Part of a small language model's weights.
Architecture: LayerNorm before each block, learned positions, biases on query, key and value, tied embeddings.
Each number is 500 + 25 x the weight over its row's rms, rounded and kept within 0 to 999. Layers, rows and columns count from 0. Numbers have three digits each. The size before them is the row's rms in percent of the matrix's.

# o: layer 8 attention output (transposed), 256x256, rms 0.0925, rows 246-255, columns 128-191
# v: layer 8 attention value, 256x256, rms 0.105, rows 247-255, columns 128-191
# up: layer 8 MLP up, 1536x256, rms 0.115, rows 0-90, columns 128-191
# down: layer 8 MLP down (transposed), 1536x256, rms 0.113, rows 0-89, columns 128-191
o246 110:489494563501463453537511534449541494518489519511519583532524489527495471511537510503485505535474494517481520505569531487513505550531511439538454484486558500517515484520532491486518498526509542
v247 117:514525505501485488506471493504495529531467497510492513511506544496484521488514496517489490469450474508502491514546466465497560505510490490479508538520506483501482532466474454478490540490455468
o247 110:526491513494510496518514480515508485488505478506514502536457546483486519490494493523517492513552506509522497481478513499491510519484494448464479477540520504508507478515520525526528495489520520
v248 107:498464492476476490478496503526565494487496519542509495467517504461493453471519531512512486522536512504550493467488505437483520504470500556478477552493514526476505524525488495489491464505514489
o248 102:491535498489496516523514549480478514508514491510503494488475498510495560498506515528487533511503481471491510536484487537464485501492493520475514468478481488524445499505502531510500484475447513
v249 115:490506518485513535523526499486469531490542530497499514514488513484475466508498526501535518510504471493486494533530492488499502509486531480492569464521524505541501493425499508460513498510516498
o249 106:547503503478483500486508501490540450510548540512492466487470503510492506505509487491507466531532506514509502499506488481519463492516491547507498538513479509501515489537485509512494492507475481
v250 108:479490537513526483484506525495475515496502494484458540518504440492466487501482483515500513484525504507528513482485503517529473503500462481461474479547483491480482503468528507478515519495468453
o250 108:527452506522481518482548485511537499488526459537497481476496482499519489503446452506504466540498523497524505475487488521492511477479535493550503570508485458460470508535503512525500478564481450
v251 113:559491477495504520493482510498487500505522491502497490449507471470500495459515469539485499540516503512422538510523487499513519497473538528476499516522498522491558461520521499524508540524463476
o251 108:483509511496512503489494513483505528487530435493528494544508495489523481540505474492514505488506530532543496511456497492518492490510519511488470497483486501483486490502520502470506483521529504
v252 115:489450497497544543506494493534526455498503494530469482504466519482520507477495480498514480516494494518505512508487491497494525497476444454512558571451514479490484487489510467500442500467515513
o252 111:544527551503484494494468518522483496497525472512483492548501485521492528516509522503522495475529500484492502509565547471519502475503477489465511432529452489451534523516473536465500478493548495
v253 108:567508480485507472524474505453520476548510513516498501520583463513475523468464494498507449475510452511504512501437525476533514497487477455495496468499463500486513506464480528493511521502522495
o253 108:532485566451472441475513496548500522504506481503483441494463468519517484505510482474509510530463442470515538448507488493478515551505491498484527491520489497505480489498511487524468473508480501
v254 112:475433496485481472470536525480515541512488531490474446476456547498516523493509444501515502502498480500470496498513501471521512516520507528526494504476526472491492538537501484507507525507504489
o254 110:497512532483485499473458476460479472519478479462510459497524464495525507490499475455511518528507549462491510491470471517452509513521503510505482500494479499508490495475450521459472523527517520
v255 118:485539483525520474491527554511486516552526473507468474497487505518500500504517486502485494493459517586489530475494504488491533533481483476515524470500465504518508522531512520464476461525477473
o255 114:504501507491480522507480488477511494493508560486490479572509512537495521496513518504486504497534499488506475538504461480480468511500522477505488495544496437500482508477543509495504494540499500
up0 098:495472479511523518467494551455491455496515502489461468508523528512525519517501496494499501513503527528495498519508483549538559516513506498510529499498489557446485479503557441538504479495472504
down0 100:521543502497451502481492491505464512492513556465531494467479482508507468472503512524503523492500472495511507504474514523507513456550542513576543536478507498490486512496482524488455473498483467
up1 113:494502504525518523500473468516478463530488511533479541461500489530466461498519471503506522507494494500536452500500506500518493486511476509506467486499528459510529461492510496410543483484490499
down1 114:490450466516499488475534495531503494527472507482496500491531500515536510566497524530491491456507513553541497485492482506434496503508493484479487520507489463509537527530536509494510504533509507
up2 089:498509501523500518473522525498472474509451524435540498530494468513503489492519524466519508499518527493535441505475475483509462516513548502459495420514508486489494533540503518516464531507492534
down2 096:423553498516472494480492513462499486543539498507436529479527532474491522501498498514555444479539458435531521535531504503480488535496478452505495494540505468489513489523524493494499505517513509
up3 106:496495502478497496537547534522490515490488509529466457501480477511546505519483534508590473490482504520509443482557496457484489491488531508464494537514511470484523491480525506483503492498535455
down3 106:495506523546481517486446478503548516530492504528502489520491493487516498496526469475489476528512538503523453471507478492519484515526526464524544452479476455489534501450505428495507485514488542
up4 101:523535477538499493489510481502467476530522521518459493523499505482512530477483505518500475517490507486476496502499521495465458515492458462504468536481517530514519446524499497519476498503545485
down4 097:493565495481478475486514484477457477502527502558506485530478482514504463513493480511513486517488466489534488482447536502484480503536504517518534557534483467483507462490531523503500478507529515
up5 094:482458508461513494489553541476506487545517486512524537511497536476499516520528543481537485509567481533489499516455518469491498470537549475469504476490518530489489494496477549495472477527499510
down5 095:545513546506505505504530485470473443523514504501498510502474510522458464491495503463535539500515546548479478500486510466505502491529524509515476498474531512514487535508527497519486486532481532
up6 103:519477524480508512494516496499485465517455501529490490509498490514489517527531484528488483517539484527517489519466514505509478477475512548479470499468463547508496500566535513504496520452491483
down6 102:521490466513510506499510524507526484529534504485528491513546502501529516511509509504522524473502486487552520491504499520518500543528514496499500479489504471477522467474492507514467446469539469
up7 092:498463448513487470477484543461515477484493512496494502523535475471498502478514446530510524551503507532509458516509508510456463513511470514454473511525469491496521499464532493506521516517580492
down7 098:496494525497517502506520493512518511496502544536505514487467517505517485476530487508491457501520480489452513511453520509519490451490511534523495472457493491490447504480491495528477481520491514
up8 100:516472495496538465488519512514494460492483492501477538532504522493489489490503499484505473518532535466453504523547508480500484483485479492515515536451486477500528460499499501507492463488509501
down8 108:516514502486484473545477497491479490482474455482505517499524501518496502498492509466545475520497534503538506493514474489444580488512506543490443484520495509485461470487447487516455516461453529
up9 093:486495462500505504495568488473535433496512483495482485505501529508503516527501523485506494559473487508538453525432501515460501499491462524463497497487528504533495459487510469553515511488500519
down9 103:524523506491503539508491496473488467505511557509527490497481484506459516500467479515541533459480498471522501534525489494522530522552550479507508515516512481501519537528545487513505478492500549
up10 099:471511518499487493509512534490510514465480520506526504529491518472495475491474518509536526514499489523487475505516536459506494493510456542512500502515510520473525497542502475454483536514491508
down10 106:488512524539510492485539481470505533507522477472495499528493481474504533509490484519505495507516464531487567466510480539486537460483533481495507468492523514513532519528525510450510510517448506
up11 113:531496523539511546482514526504531490510496480453472484481461522481514544489560497539502508516476487501528488518471513501486442482517488517527477485524476530508466448513489452524493491517502494
down11 106:533530484513492524520503505522533493463518490478430492471480497528505499469472509482494524518499500476509525498528506509497503519476529514495491437477485499511475471499526495510504467516490496
up12 092:504508507545513518507500494520543518508526511511474514518521525524463512496480498463463512532504518510515534486489506500509507514509512492524566505484505509502533485485516537531518510521496463
down12 088:489461510475498482504475519565497449506512501531534450501480509505471457483511492494476493494448498499516519523491530520542516530497468522461456531519535461481515512497542508525525481464483450
up13 100:488516524529492514501473508503493461535521539472548469484489527490519480526511516460439487513490504460533503497502488522461499454497491469498508466492502482475462474538578488510501482525463489
down13 103:491494526480511488476458465466507476507553521499499508467512570533517489533489487478486469516501480498543486509493525474462522471513499506427474505530501454510512526510566484481512553539489529
up14 110:531539486515590495503463467473498539545495500472511476481497519533521521513517479500461491500511501482503479512471450471443506470479497567465511495530494506510499475531486512525494483534513517
down14 102:496505490505501528532484521444526503528495512516523541445544495495491516511500448535496487501514460509475483492530508537512488488478502468491493509492511475494541505495477522475481512519506477
up15 094:515520487535494507525467495520483494436519515466477497482496466516522516498509447495484488480522463540508487505496485508518525524491520462519424529511499539556482480469497477489473519469543504
down15 093:500489551493502511474526475511478521476501487492496489486505441529539514494497516548507502481507488513490541488508471472516509505544480509491526550490507492494518485517469502493537520522580499
up16 097:520508484493519503452515520490477523504514547509521538474517517531471503522503509506518474511533519498483460506500500482471501511552531487441542505455502505515552500466492452519542499464509525
down16 106:485556510499493492508504511488528541485477485512472506516509503447454517478482502519550484467521503461509497415527459498550488527508501481502510538462507486523464464523471505499481477508516492
up17 092:542499511508472480493475466495493517485523511455476504493501432513556529501509496506496513476505512490485498478508517503470491488459479485546484498484512495531526495475505479511479497512465499
down17 092:488493489527509516481544502426462501472469535499519513467532475522500521509517473516523561509475502500494501516499495511485487511517544505483510545470505544478500510550508501496538580489507510
up18 103:510485501556495539543516544485523493512476435499497527483475515473501532429525501513427535496524489526511494518511548515473453525478520546485501478526519522534497464496499516499480527526542470
down18 095:504484534544526492460542492556485457514501554560495498495491499487493519518462471536502476501510484512465530455496526492473532504475510513540498509543455465503524484527520532526515475470515510
up19 099:551511502498475539521475496521500514498502508537513451517443509508493550511547493559477497516552505501458486499527524472503469501512503513465487538557506519530474521498514489490503492473497463
down19 105:442513516498533480496467491480518522499504541487442502478498535484495431502531495495509498458483555496483517544464515503487515468522450498514495485492510455514502514491497514513536482524509459
up20 098:471468476455473495478523530462433511505505491493483499496554540473517468484534457487457485452507540498517518515477499502510486492466540461504502528489508509495533489499460512485485493541473526
down20 099:535513540517555533480511504480513550472516487489489469473508514512515513523433465467488495505501479524464488479488480484515513474552541461522526475485476484520521504524518470476482498496501519
up21 096:508530491503493530478503495526486469497469468480504506491493518517508498518503505488506483499530487485458481497491512491489452464462482479523503491499536503528530531492475481510499494508518494
down21 098:476487482503497506525470502499502523464497491548577499541526516494496515497534501480514483481469475512509509535484540492503518547526509478511522505496484492457461496522542517506458544513519531
up22 104:496472500508453518491503530481504564511461506512493477485533505456461448478542546523506504529462505530513515470498505501472478526522492475519477507518480528523533481510473505491483524494465512
down22 103:482546501489475504494465482489470539504485503527493510518502504513497485448487524465510503478527529486544439487558492526497492510464515537460551497464497511509504494528444488489492519509517502
up23 104:523491503505495538488473515511492495488483516540513481485523512500454507475526513565433491511497470529498497503514502506509458478465490476507513513468482460492499528468504487516498516499488548
down23 098:500490517495505477488495503511517507504518464506515554537495511526513507511508485533542529479495507477500486490519492496499508517566524450521504503523480495507478493520464501531530553497485542
up24 096:465496487482471511465490498482452493488486507476540511495505518508520491508514435540499471508523468471507465485515482503515507516494477522511444559486497493503507491525462497465496525531510520
down24 104:428528525512522547496541479514528491460520489494511485487471528504531538526497528486473476523493498460526516464468519473469503479494505506530482528480530522512503485488544489499505495500512482
up25 100:544472483488473540478492539485523502492485487519469491503471517503468493509522522505490501464480493485555542502503502462545513517516497500495493522504512475476525512483462508513488503503468462
down25 112:512477499475496517521519473484565480482511466531468471481495529493457492516496519534504496575469512489503501520480452471504462498490505506495515517507507506499494499503491481487539526481501478
up26 098:442497479445486474486487495479516505472493488537484495481514498491470456493501498534520523509513506533492476487494533549514511517486510496539492486505482523467495535497475470511539473447530534
down26 092:491525464494489542528468479492525458495512514492500505497483550559538565486528511511478460479518499492507529502499477491482489490528499496492504474509539466537514527528510490462480513508485484
up27 101:520455495524502523481488530498483526472532519522455520472558518486473476493508533497518488525485565507540476502493471499486538508511512516484463483482497474498499479532528463490490509515497504
down27 107:492492448456457503498488503469495503525502497473521481499542521483475513500476490511533527504504508510542529500514515499443484503489511492509499552503527536533446545520484461499457486463504527
up28 096:488499491503496512555525491464473521474485532523492543494508524457535483494498488527482451538512503526495511491501487493502473573529463517464464486502475511498500496549537487469469502463472523
down28 077:468502541456488520520496506525481488470453541540528470448527469490529502486512473516498512510472501472449491482525503482522498523503487468475525483526497528527481488496511490486475493493477514
up29 104:480506512487485495551472517470531513494537503557495448465430528472482520515498512511496502501512519480549491504497498509531528530506487534464486505503496521491506518500506500453467514456503503
down29 100:516469498536460518490531532499528463522457495511537484483522492466466491497477555509475458492495515526532515481495551522470495475524470531531486530484474489515481506511554491487494528483463495
up30 101:539476516475486499534474521528505540483496508475476554507466481480457486488492541477486495472481470462530506492513485545514479475493484480511510555502492494487507510510485498489502519528546490
down30 087:470483495488494473528514469472474461472469506497559468496511517491505526488493490518535533550507448531444502497497495528503526551515473466487481474486491519515535473545483526520496516517524528
up31 096:475468509500507518552481504497526502505497465491436527556502504473486421513516466493499542493491492541442495518480508538480457469514503442505467481496505505529448498511518516526525494462478516
down31 087:475488500523524512509501505521504530480480493537492499506490482513457520487496496532485471462488474481491548514493500536484495460533504498489488474491497468483527535499504512563502447450509502
up32 091:448530511548492482497508512528494469532488478514539500459506510461527509491491519522515546498507491514480453508480488497512520469500488461482510540489480463498521460510486504501487477475490481
down32 105:509513487481493498475448500512496452499506505483476520495468497510521479526510508520540475491464485515504486522514512488531409520497520507525528504477537481492503497484515488503490494495541518
up33 103:503514503521500520497524542512459520477549510477515516486506519470534503490479471495473501512486487526499451539479475546500496507519500491483437521514482475508533477514506528482518472528473504
down33 100:500529511508481481521523478500494496499520495505506461488451482493490502494491480476524493483516542487518505521495459469539476519474477519469490498510487526514448480483519537498531502481532480
up34 101:530472478518481514555539474486510511520479483480500484490487525509526483509527506525464481530523529509469487477497527492504495510472527505503528518506504532477467463455531527505499512506516473
down34 087:500489475502498480468486515527499522510548502527502491455514536499501499489444504563493491490495484552481460549453503509536515491506474488567510529527494509487520501532475460492506495486502503
up35 107:510502458535463517511487540526523497517485516526488498470439473517502520463515523463511520517515482464495502496469518520475490473486537500485492521494539530504501501548473538501510543449487486
down35 099:508459462511465502452533512465490497551494490561497479533467518479520493485538515497492513536479497500567505504509510524490474454497498472474487460481514487473508508525513466554525510504499445
up36 079:506454536469512510478493514513506493444548517515490493488475527505545526491488522527461493489503475501519530469514476445497505469510524503496525530487505545506547486461468479523526490554513482
down36 094:521515472493510465481497501509496519510528497502490506509498498485492536531507441520543529552501500519517473471498462521505492494472487485505497455534459504505514456505481486475521521506522528
up37 099:479521542501512504511487468502502496542475470521482532475482558461463493479468534490486487553491520501522485505495491490505502498470511481476510500485507473535468516490500526496471538520515505
down37 093:510522505460477506479505516507504500491485543507453528480481541495517532512496505466470484524484492486460502479490574557466497514545500489469497500479508517483483505525501463550475479475518522
up38 096:465516465520519503468521476512489448508468498520492499454541489526443460503525499511483493563513518520494539532529513464472464474467536514473494554463533468503538463482517544485454478515502478
down38 098:498532437472477508506487509478516551510521462454521531494450541517467477487515522474509483523525487486460493541480530518481486513467504498509494481470501514541480523495497514505492536505514471
up39 095:436500520526503486531481520470492502493510488497496477514480548490495463460505521469494501449511526493493535491521483491497490495515524522534488523529526509474479490494502493493500457460492466
down39 103:510528474492468509516527481467492527480498481500468463539480543491472461481496477473544514508492546486506530514551504521479519544536508526472466474499501499490504482464558528506497497521523525
up40 112:517452527507460481517508467472487498505520455487495500536533500506497508507528536565490511550513455525531477516503495521492486544503534523484548466499499466424484504498491508524504466495519497
down40 105:511525511470497522516509506471513492500517523517519490558499467486476485477530501512488575499518496465472524473476450503490535453475501515511463510497476516510490521500474517485531513533487501
up41 101:494517494488488491535531513550489497529517533498496487541482509456509462530433492495496434519502494528468505498474492472504522484499510462461530504494484516485494505517539500489495509474512505
down41 076:451505509510481533534491455460514518465448504504487546449491465530535551451520503515488499500456534548481516464469485479482503530501438472483504495528500498499499488494526493456515520478508468
up42 111:471462484516499520491525501518468499477430486507508518489513430498502491507518519558514493484512509480502504525467533452460489515543515500492502488532483526504492504499487550506509532500474495
down42 106:504532529509487489530539480491476529443532467451489502466505515492501473511431472524487488514506502486495532494519524498488492477479503475456516521488507495519489492512531554567533540481483495
up43 103:499493512536509493519491503503514531460505497517485543512514478496508538527507481527491511480496516475485494534491461507493544508498493531479527482529508541486534514498517456508558515457510490
down43 103:553474465540492506491536510505495498466482473462486471517534518495495493509477537540469544506508526532561447480508460527507471461481449498477492494520489487482463561517524481513482481500533500
up44 104:494486505478515479476493481529497515451545490519541497524479510476485494499481480482504534521444500451500494520545500507479497501474503471488528540513484491504457469538506468503501519466509457
down44 094:499507493502479486516512485482475488511511501519586488480449499501457434496492479494490526522508497528495517540485541486513478514507508477453451549522517477526480532512500549481498530516456526
up45 105:518474515524496500490467462471489519492521489499511483524460518478461465500523542523501494565513496458525557510506510485480509503525525490483482481484465499494485496484476471483522513483523480
down45 109:532520485533498505499496478489473506498476509425482492520473525482497495486486504490512456550495488579567479537536481485465508486443486529457487511504476518489510505463500513464485495493451550
up46 094:465470488511494499481513502465524528455485499536473531486535523469502476476514494491513486511480523522507520534514479513481518470510541488483474493507522495507483476512480502528492544512517488
down46 099:472516503512479504482498510494549479491500476467504480505507535509497488503445459502551486529511475508477488508534493522466495495488500462487460492509486511514507551504515507494522532490495496
up47 097:496503498484515489476529518455539516471505506477507562499492515488522465483489502505469498495524486503540490507471492493504511460516500487471503502519526447501512498467491530504513518495531504
down47 106:536516474528532519496512488451511531516488525486506484504515504486495475504474519515518526542518510465493510493488479506491519510518442445536518510484451484466481492479481457493507461496520475
up48 099:492539510565534482473516514500521476492447508470484493495480540481441498518460499483497475479526480523519492522485519513522484495487490508480518517463519491506516522517480512519512503531465502
down48 109:533500454485495504494492472470489477468538474509486511518527492477502460499542462541460464513510505515469511502575438538509540520479513524474438512538454475498498509483502496489494442504512493
up49 100:492491474506514501504515492513474502513545485503501464483497483472496473530536533484493474540505508507498498476474513522494532475496505495492521485438518477501525535485528517539481492522481495
down49 097:507441516468502489500532502496524535516516442498486560463466508515494513542551495512468482532459492530507540527540475524522483502480512517524459462476514531537477501508528506494535544507472539
up50 110:556483493451501506522504492504465482510544497528511491485492539503474514472475484492484509487488486504533512505493473487518517461487528494475477541493463542497541541540531504455557531502468540
down50 103:488504463499461528465468521520473484476516515506498503522528489517496501500502482500501512493504521511480517486492507515501486485489480527568535516477508529519485499507501494445497473485526498
up51 101:495449502490472481478555490493480539463500529514509493503480486486506482501547491483494481450499496533525514521513493513482474498499500527504433491476510478536480461547538467518471545530492554
down51 100:509527499474506492506538510508474485434489489523494497511488507491495503486491469485532518495526470466480496490534488493482510501549494509480499487451555565519497489506514484504517530498479538
up52 100:475520517507515480496491492547491502464516483530495487521514503506497490535516511496485541505507496525550492474516509459474525511554471471492523525507482521511471523461484522467497461532471480
down52 100:505535562520534467474541496454525482482533512524480484483492480498526514475487464476535507527567519498513493494493468471518479481506471488496547537432498498486462489501487492486498512504467489
up53 117:510525479491490479482504499505470494509526496472494545497546503461504485540534508508494515500491526488495446524506480462546494479478493493515487493479508499512493430456483534472476510509570453
down53 114:477475524468530522558496481495495513515514470514491474471519493535510467500514478436483516495497494473488513511503503480528513497461541490479532528487502527486480524487478509514503488470518491
up54 100:485526499501541488572524523492532503520516456535490494524473514525558438469446525487527516488517484461510508509521516502493484462476477487443530512515492492503493519545504533496490491499515495
down54 100:479457468464493503486484474503472494479448502481522504489537483502503490519527417498498494526486511476488527507470495484550470501501533481493483512500538432530458474566506523513531520503532511
up55 101:496500506552514486516471489481440504492517490533493432488532543475485512482483462452506542484507543489571502499505514474465453473546480484523492513498495519502530499500463529505521495495469512
down55 109:541453525509488544478483515484465500438512497523476530505502494461494500524487512508502525514524515531517483497488459526516533478508473502467505445476508526471480513517530470484484463487549497
up56 087:550522493495476509475496476560454487481491507459513491471481512495472506525528484556482470505471495518533507466509475501509494473536516485524500485478536504479544503509474515487506477484512493
down56 086:463468469532522503493512488496510503528539474499505489529508490483498511462518522502515502501493485475521515510516535477518566539493507454532508504479462508518480531446514485506464498457469504
up57 096:522457527487463523475486515493523508525468486500537515470466512438532478487523518463483481493515473515509492509547537539492475462516497495501471458492490478475433496521454508458489519478509512
down57 087:495523524470455507487509494519537530469511513495502502545496508527471472510482498502517517517502509522494480504527496513516496478536485486479433517497485540515526510495505486495529542475471539
up58 092:495503516497500495463529477497454547498458519512474517492535478511463482486543505512531476513464453501498508499539509496518530491508546464559540502488516452511488497502532527529497493558442519
down58 102:475520489499485476532550476476463472467486479486559509516525525501522516515454510499471522529474526520524455493494512536467471513499488492472533536500488496483490512545516482489476528478529480
up59 100:479530497495469527510485552479502504484480524503536532568533492498481507534522516504492517497521495484474485509512497520506521475485485477471456506484543491481470494477480502505513505536491467
down59 085:496459489520521487501495489505511534521479497533482490477516493531502465499511498456536504476472500492526483528514536540497524548477521559493558463534492543464495501530501517517504500471542517
up60 086:436477515540473501497500511500485549481474533517480462473462527435519495502475524463484512543490492511520476502507480461432494548468472456515520502518517447495482524482482481472533507477521524
down60 094:512519485519462484547471480529488527497528531508521503547468498515511494513482480461514477472494477542468504508502500556460548446502494490467518488497495503505519485501532482487548516471447514
up61 096:481509493529527497483540512523509517523484441493488514521456527509494480479473478521513496525517501541526527571512486503506510465495516499517505485463500509458492470487519504484514485475504527
down61 104:472465486493477500518504515549532477503502569513462515508520540527473484492522477489481497480500512501537537500533455507523483499493516481475545466505537489478501493519508461515512520537499482
up62 099:509525504495482517518506510508454518519472543484496491515504535482472510527479481490533487466525478506512512521477487518497505539540478475511501498477453495552506501563492518511490481505534517
down62 106:500561502444493470494483502580498500509497504486506465521506532525517472521510528474497512496445503483510485553525513539525490491498529509460498510491494514533455500487503438548518473462563499
up63 089:490463505517510500501524503523509487508503508500506538480520500481507471478495495498464483489463503480470493507533492520529522495504463472558474465516529476512504490449504527454464508598508492
down63 090:488492498507493576480479487470487501508486549503482509506484490536484520493446466524479532519495507511539502480518488546480520501526460524506523535478523549456519499550574502480509473496506503
up64 108:464515496481451465541492481471557507483503493501510523504527495459521469527570466490493470466504461525474522502513475503458500486502490457546488558500525459522486490499500496522508461524497484
down64 086:550524460497469501499475507534491485510461531488516495534466491501494526531499495479446521476519495522510516500511491533509530547484513537496521516491470456512507522513516519491526493540533451
up65 092:478475505551515517520499485537460515524475475462505514507489472482434464488445538485552549513489521509508518513508503486471482528508477522539558500495496503495490483488473454479452515481518515
down65 104:498476491464504483493478464516517499518426464496512449489516483540500495521466507505513521518506514501509541485484482518548509461457496445487510522513503512531456484466515484489476467499482481
up66 114:515522478527467521550538442468508487447463493519493492497476511521519514545504494490580518554521527519449477499489467541503510478518514499508544512509494487529497491497494515471508485505529529
down66 112:499469487503551507502503519515475507522490489501485518529510480491496519488527507453524543494510510482516504512505545470479541473513506488537477471499492460525494486489489473545520515504504450
up67 101:526550475460454462512519493557529491475477482472545514473481473510496453482498521535523514482494530452504506508551557493471480520496484522522490509519512540508547463479513501467526523461518521
down67 106:501527528506512474505521485524509532520487494532516553536499495503477506469549515515487484508504519499487507485541510507454522514519514497484517475482531460518498480448517536530555509517520485
up68 101:522512491464500494480552511490506526508535473506481544499522498484500439489501510489501539548488509550494507509534453514485457458442466559477494499455505473499526494483483505509507505525469502
down68 099:508500523531475462522495480458481506477494517459542540501528484512482523524457511533483487525489533563498523508512519475479536457485514456462467468499503575512533504485461510482506488491476508
up69 097:518478489485533493498489474532492509494462484507491520497499494514523509469505509483500480507479506488516478496495507505495503488456551457523531548483504480483483471472502491480476493506515506
down69 077:455496499470462489507489527491507496468496499537526462506511502524488503484521521480490488431505500530487527460475470503489476509496484522535460492567521513473482495511475480495446571492527483
up70 097:523496481540489531516477462507532485473487506515481538526492465495498492465506515532496466476518509472505500453481505527507490473511536477522507502505483519508474489444467496532474548508486524
down70 097:525486547532536514477508529535481525499509518475535477497479526538509464499488530533512463492516522485458482494477519481471535502505512527494519478521542515505489541488526490512471494480517512
up71 096:501479544518458498491507501503528538530514496480507493495497550488495529503475522540498538529519537494506491516527532520501471501511483490466450512520452498527478486489547534535510490483490491
down71 096:471521524527530522518479502475513523496477489444472479497480477547508481496478545474521538484518535499462484510496479514493466531477472483516522497516454475495547506451475513467535488532497507
up72 104:461439496524500465490503466508539523483477510435482510523535490497492497521499504494507516479494514478532509527506479490510474488492520481531481536522529516461548453499484463479498426508491494
down72 103:539473549490552533498518499498498518512500484479492530509513526504503533496444542485482559528522485445521486482486530501555493494529512485529532508500502529485540524487494516486531464484493507
up73 105:533501513483541484520514510450499487569487543488463522470498511514546553497452498462479462477472496537466463492500524482497527513520489521484540505527519490530494531484509523493472501517512512
down73 105:472491521499523526526488470526523512478502480461473494505528517482502491528510460492519527498484475502504502519502487553471472469477463492516472465528538508474521473508519472483537496488518468
up74 093:490499433482489490494541519509535522499530490503488571520460458523514457573490531507500507544462489500508482512497479502474501481492468514517465508438494486510492504504523529551511496511472525
down74 100:514496503495526494502543495489511469499517518525538467487461504543493437490520514525517527512500507488499512509495512509442473525505497445454511520555503503518510457511489508509495477501464539
up75 105:506462524467558455492521499457547488524447515490502513503501493513521501494559525518475485511466500507479472518471480516517506457464480518490448493495541513518503489547502484546507559535487487
down75 111:469511517520547475520528502481556506514440450515501510493542512544448497485529459517516513469483459472506558548497463495484500459487495485506498470466492457502510533461476496512484507505476477
up76 120:531510501558521523482509553457548454482466478508514498497462485513492528488501495461468540511530524514482491504491522484490498524499486521518518508493494519498492485455509497451512515516497488
down76 109:525492525478460469451496482477511478464501485531512522505482509498454519498494474536525500515545526504496508497495494511543498508459499504493491500541534472475464480502502437500505492502511537
up77 100:458544510501496476488512485474499505486514520494479439463539464480484518520531527497579514479565555494537527484495500516511510509501512464484530482487475531470492500457524528443485540512494543
down77 102:485489505495500528522541579420526521495481537525471494528478480493514479497499467479508545490511521498480493498537488477485484473486487515493510510495555487473518473484516487514459487474493473
up78 096:526531511511487544503501473499463536512496489550480509479526499511490515548517491501490481525470472490541512507474522528505496523521483542503500515537481536518567508481490502466504477482512518
down78 082:488472463484548522528431488509527485521464489503501515473475468536475541510504481474513494514513466501538481514473539487463469535469542495497509534472496488511512532487503473490499494490507492
up79 095:548556494465460438489518479517461485497512483506497500519504452539548512504466499560510501481489471483516494526515502477506521477537506464530547478478527515499525514521542489467535507476473508
down79 091:470462542532521503492534487502525503529493504522503495501479516469520471474497462464493502477529495516503484481515529543505498481485502506501480496536497527503508513505472524515518556496555538
up80 101:514500508526516486489481545538498534482478495453507469460505525513509463503469499519517493509477512517492541489503506541514500460511491461459457499505517520497523533483527532547459465498496487
down80 106:481458531477460462529472488496472484471527474475520508514502462516512453456481532491495489541491451513509519513480496516492453488542510532504505516519527483521461499546522515507532516513500506
up81 101:505507473498497518487497492527518527470495538527512530490494487480514429497528500513512510487499501475530464515519504526490512488494474470486517505529512511495538449515528507475472515510463482
down81 096:506499495480499487501487537521467493515482540448478519497471508535522511525491473479478427475485479483479523502532544476481530516548487508484568508503537512505517489552492517513490507518486470
up82 100:493519533487467488518503544507534550492502487477498501476499503516473492486502482493534581482553495506503481521464504497489477502498482493503500559468468484488459508495476495528542521548489469
down82 104:513525554542452446432518503475506499445533518508482537497498482491505485481492524499511508488489516522478478482511548495548502517515498488465505499454515530472508468516484512507440490476501480
up83 095:494496545500555471504485526476476492515507464510514491502513493503572538525527497538501492521490521504524445447523529487475505515532480454475514535526499527509508473482519493493523523560544507
down83 098:486550475532502519535513525538468555504514491497497501524498456533518488471537500493506519523531517524519532510484496504497507453506520526540512466509497491530456520474473477485489550504510454
up84 131:552506495502530521489508516480483501533511534469516524475539549530489449534539503504508467491522513499472463521466501501482508533512482522496487498511493483466467495470443535425466550494461507
down84 120:534553575516499551528509523518486500548501535468532483482503495524522494488483454509563530489542492510502493505451517479484483527530466483447505470473474495483490519473518512493501508497519532
up85 106:496514447521512475525519513470509507537544508481476475507520483476477456489460543531529495520507539506488488471536494497487460514513446533513503490470476549488518505474508506519488496511524488
down85 104:528485526523548526472512449503544482489504510507527424490434508439485529514502550485548479449436493506448506477468496487526501513506505497548494522483468487459497522483538471479490472471543502
up86 098:509495509512478505477514514455495482470489477500544488504465498513483485505514498509496494508496514492563475504499492516532487537542506472479530518479502497491485540524468489519556470526511481
down86 111:493492469497467479497485461509491539522472540476518517522508453523488492525471482507463510487477484513516508499462528476554495517514480548506496509486520478489514469534495481464533513502521504
up87 101:471497542491514438511523529474484452502521549463487506522500482504519482516468479466488465514456504499533493504524498482459533500474463434475451471513523498509493530499474496503465488489481532
down87 103:494453519510518485458540514545517488543470538483461504477531507510527488473517509478519507466468521529459531518503493503543506481499528485482522492498512502534543498436534496505514499458492494
up88 099:461466485500517474473527506502524504493477492504505478502545478500515486513493446478514487466484527501541469522505489528533513542505542541516462481486525503528483451499495482533495510518489513
down88 103:487510494476484504482482453493534518558560509495492532495541510487489491509519477450487493491505486472503458495548490501537479493490527476530505469505499525544522512482449497521514525506512517
up89 117:463507481485493467524519535519496474530489505516492476493507479510509463479498473504499493473515500491503511541480530462506519490530449466484492505429490524506499484452502578551522514529494490
down89 111:493484486529543494486538498495493492500474507551480493493532492522505527473545501500525536459497520486544529512523516561464502464497513508528516562468508459511511473514503511517521506483504470
up90 098:471526484486493511492487520522460484498486509525534502535491514512475495495493467488489550519574517520494512511471474462491465511492493488492542499422474467527497514489506506483512537503498467